{"hidden_size": 512, "num_key_value_heads": 4, "intermediate_size": 1344, "vocab_size": 50257, "hidden_act": "geglu", "qk_norm": false, "init_std_qkv": 0.0248, "optimizer": "adamw", "learning_rate": 0.000669, "warmup_steps": 549, "schedule": "wsd", "decay_shape": "linear", "doc_mask": true}
Each number is 500 + 50 x the weight over its row's rms, rounded and kept within 0 to 999. Layers, rows and columns count from 0. Numbers have three digits each. The size before them is the row's rms in percent of the matrix's.

# v: layer 8 attention value, 512x512, rms 0.0313, rows 299-309, columns 0-127
# o: layer 8 attention output (transposed), 512x512, rms 0.0324, rows 299-308, columns 0-127
v299 088:439479478606580572548387479488468628435498607441517563468441461499466552465484491483483442462535478527470504530472568428549489505486449456487526555512421440536492402583416485523499522452415402467501502498502641406475540515444447540503478476465562441638474505553489535481510567532463458402463509509558511457518446445495554484488522483528383458422562559558462476474457484569602559571416
o299 091:387545526518539474556412455561452562494524453566525537458487397488554571431550494577547525560484550427452399544494606506477515448456554483501556492496544501494544560467416467494545548564456544522383537477521625502328375530472425467458514502447516543533419511531597450506409524489484482534581547435563517434515503473512431512538499541474452521515561441480486597504411478511371449515412
v300 096:499553573464520453503552477525482480589550437415543526588486437468510509444489490470507522487543428446583455553488588509561495589555450528484455490516570472579433589605594418471416536483559515552480514545424422460466568529361564469538473462522506524467466413481572472543535567471506495492442590406593501480493456564513570591499531443613554445474547481469467561502419502494483562504529
o300 099:481482418450508544532502548457583433441487502464613460442470489493521367454439467470519421462527576480582468519569393452515618576490516553514534491474529514487496530467555458537498538532529496473604486493534461454450557531475469450508512571639397497468483527491488515520474475527534521514481617437522526554417443478511574492581504483492357449493468546534518517593559549537501617476486
v301 085:513438472501427495478460492494538446542492432418484431545439490564532443462542498468489477521503529445505503545493460527469483533641601650442553458522542421478471474484595449374510473395459445501560486567501455547385490487538506480478462566576483542512457459484473539497448571518576515611540372448548619490524442481480412460505463430516491501386440477485460560449425510504458411528555
o301 084:533490520435525473504493591472477409466521507505536546535427551486551423571464566496468421446580554511385492578483461409521440433496565517665561575463497473455494509460376484595456513608439445425516518520387444562544543467419517541584569485474587553480462501561456467506551539531515511417542477538501498466491511494499512557549436431494378507532513468579436489441524464485461588539500
v302 099:490494500606494507449481524489472533426526521484610500455440474488503551383499450594480519512479458509458523450449538458532550468415582462498441473369440529514436485533531508568570551482465426547603525465536581461504511497531520459441519528549442471461532490445450471469508486448432473432482560669570455451557510418407433530482554474536361499480490501554546438534483515501518532550498
o302 099:519537596389487462472425483542450395441621593571491475466495433517535526527518484564505475470525530493522539511482477532505472418520477482526575460543556473447515467512482485495527484485515572515504494495557508539408431565385415477489522532447588510449489480514486482478439550435555401478558418475457508413464547540463514546510492523492453581435487470556455586412479522472523499444411
v303 095:550531533516539485396500514526520427519573604591557535453518462453502505621387490519472574522437391577539476548541420448412513508460572519434456531479464507479489514483547520455482523597534489513488472549493488508559546548402482505477495380540411527498485563501425504472532504468445530512496569487439423488503508481473493499523476485523507470491546506524529542489569635537575557539514
o303 101:628516474486512418512503469492475496536434611421570493544586472530481460413545428554499557525436448526545526504489540509615512510522520519490538396464470518497527314522555560424483562584491649584526507535514532458518482510418421464509424547593485531471552495468505475514503503495536464674516527488591444521412507525470506557449498552488574536510347614511504444439485537451553502498528
v304 091:550565553466534490564578594448518400562464542490493522451500579528459520492422470481479563486448450503504461509464478560443487425413496527439516528518584528504432553482535634561457536542483544549464546438570433526478562451473447597461555418490470574569505540487461463548537429550472482608566485482485512572565453549476548526511596470544455524486600537562485494446470611569521485405509
o304 093:464566454493503475581447563429524506515561555500457431414487453504409418578423525510593605519478538509433437464526419526462566547496490495425457508431529513433457504509488492490478527588482412456477535545533522516592559429482463445448562507520493599495491487403444458513544521486451460553485508505497520488562547488489481517483495491512406457546522538527536517449429483510503572496492
v305 089:469523520523546436536489441550535540426399530488576426579555539400534561538530605417527501453495550560552488518450476477514513449596483614450495529480550546467442451574416634479595490545536440456543504496515538504476499434543481405457484486439466410594545390466500594434492499460472442450499574420432511550497531497570469517550484500490534359428411550579499441478509536604532531524513
o305 092:470457492567509542516434436583498454494575481507473591504536452488554484484587526508477452465500404492523464552448595427467496489496566531421552500482547521518555532504447506446538469444510611414504477492581544528473429505505469531541426495442521521568529531493619486481490516502436472556481484489583478501491489584540525467512467447515528548503512542431532490447504465502423485493473
v306 091:466502457455512473425555489538600472479540525459498430491503462549537479473608522462519565476446625499568570571533507498482477425491494510446582494631517481510429482513499484466593521476546485453476444495442495559459513472439483546495565474595501500493507516484551534522527459600544572586547482489445563510467560499554403552518526477561457492526366518505487567480528546572448456543493
o306 092:542481459519588464477568613453509568486527559514453421630417560526498597483522463492520590469456444540421479508496446556518541486451452475500481555474481471411424557519537523539478427529493492551502512460484517476548555515555484499408474472538466427555464564582415555504608563518475526466524555474407524467508484627511510513491532542418544429597473528469427462532555555464535479546570
v307 079:426649578532526593556508522436466493560482543554444538451467487511482560529501429563531533526597496485489504460533379504465424601465474415454616433416533437453446517539569402500427556519532439469435639516519437557511448469475517501480483575482542520466488518549477495522444533606448571623553469565512470464578437527508553514590471474484531566467554451495435465523479543448448471451500
o307 081:509595551421446431458467515417542446524478590499506394431471494530535500470474511488475498486543503470506512468550461420532444480548480434538470409471512441462526495536522522546457505552585493464430499524499508570581550402466516476478503489515569451481432477471466529540505578439436578469442512486442521486589547486506531517437492481545449519542558468539426494436480526543423441448520
v308 101:485490451512487420553524486536493428522433504521423504507491578529494510506495526592479520515604522522460448595509544516477389482473498521486551502611557493509446477508514546442387511512522520481560524412436462543478542446490552481469523480505519482500512624443472465563535544427479526527569436443492608482483513470511496541450524411582544421550463517511440499433580392632515440436545
o308 100:520491481472476491490518563407549479478473468548515378500462457529477563497408470438475522536466419542366465527483559502455543595552490530353413564492535454447490545513502458491496462452496489463490510526510520495578522451530556520442528434468449432581511531489457389450549444413395574479397521513469535440517542568448416420476430494479613362424561456495533408443453518498516480477545
v309 086:473427559501486472557478440572480456451426536512563536571456481496565456493485459434467516556447407601476496451503489464542531474597438558591491547453567559451578488541467471491489534548459614596406462422540360433513452444518495505624440500366512545533444520566403463465512415496470477493528527559490498589489484522520489453520458500334546601428591539436529571506515449440561522532497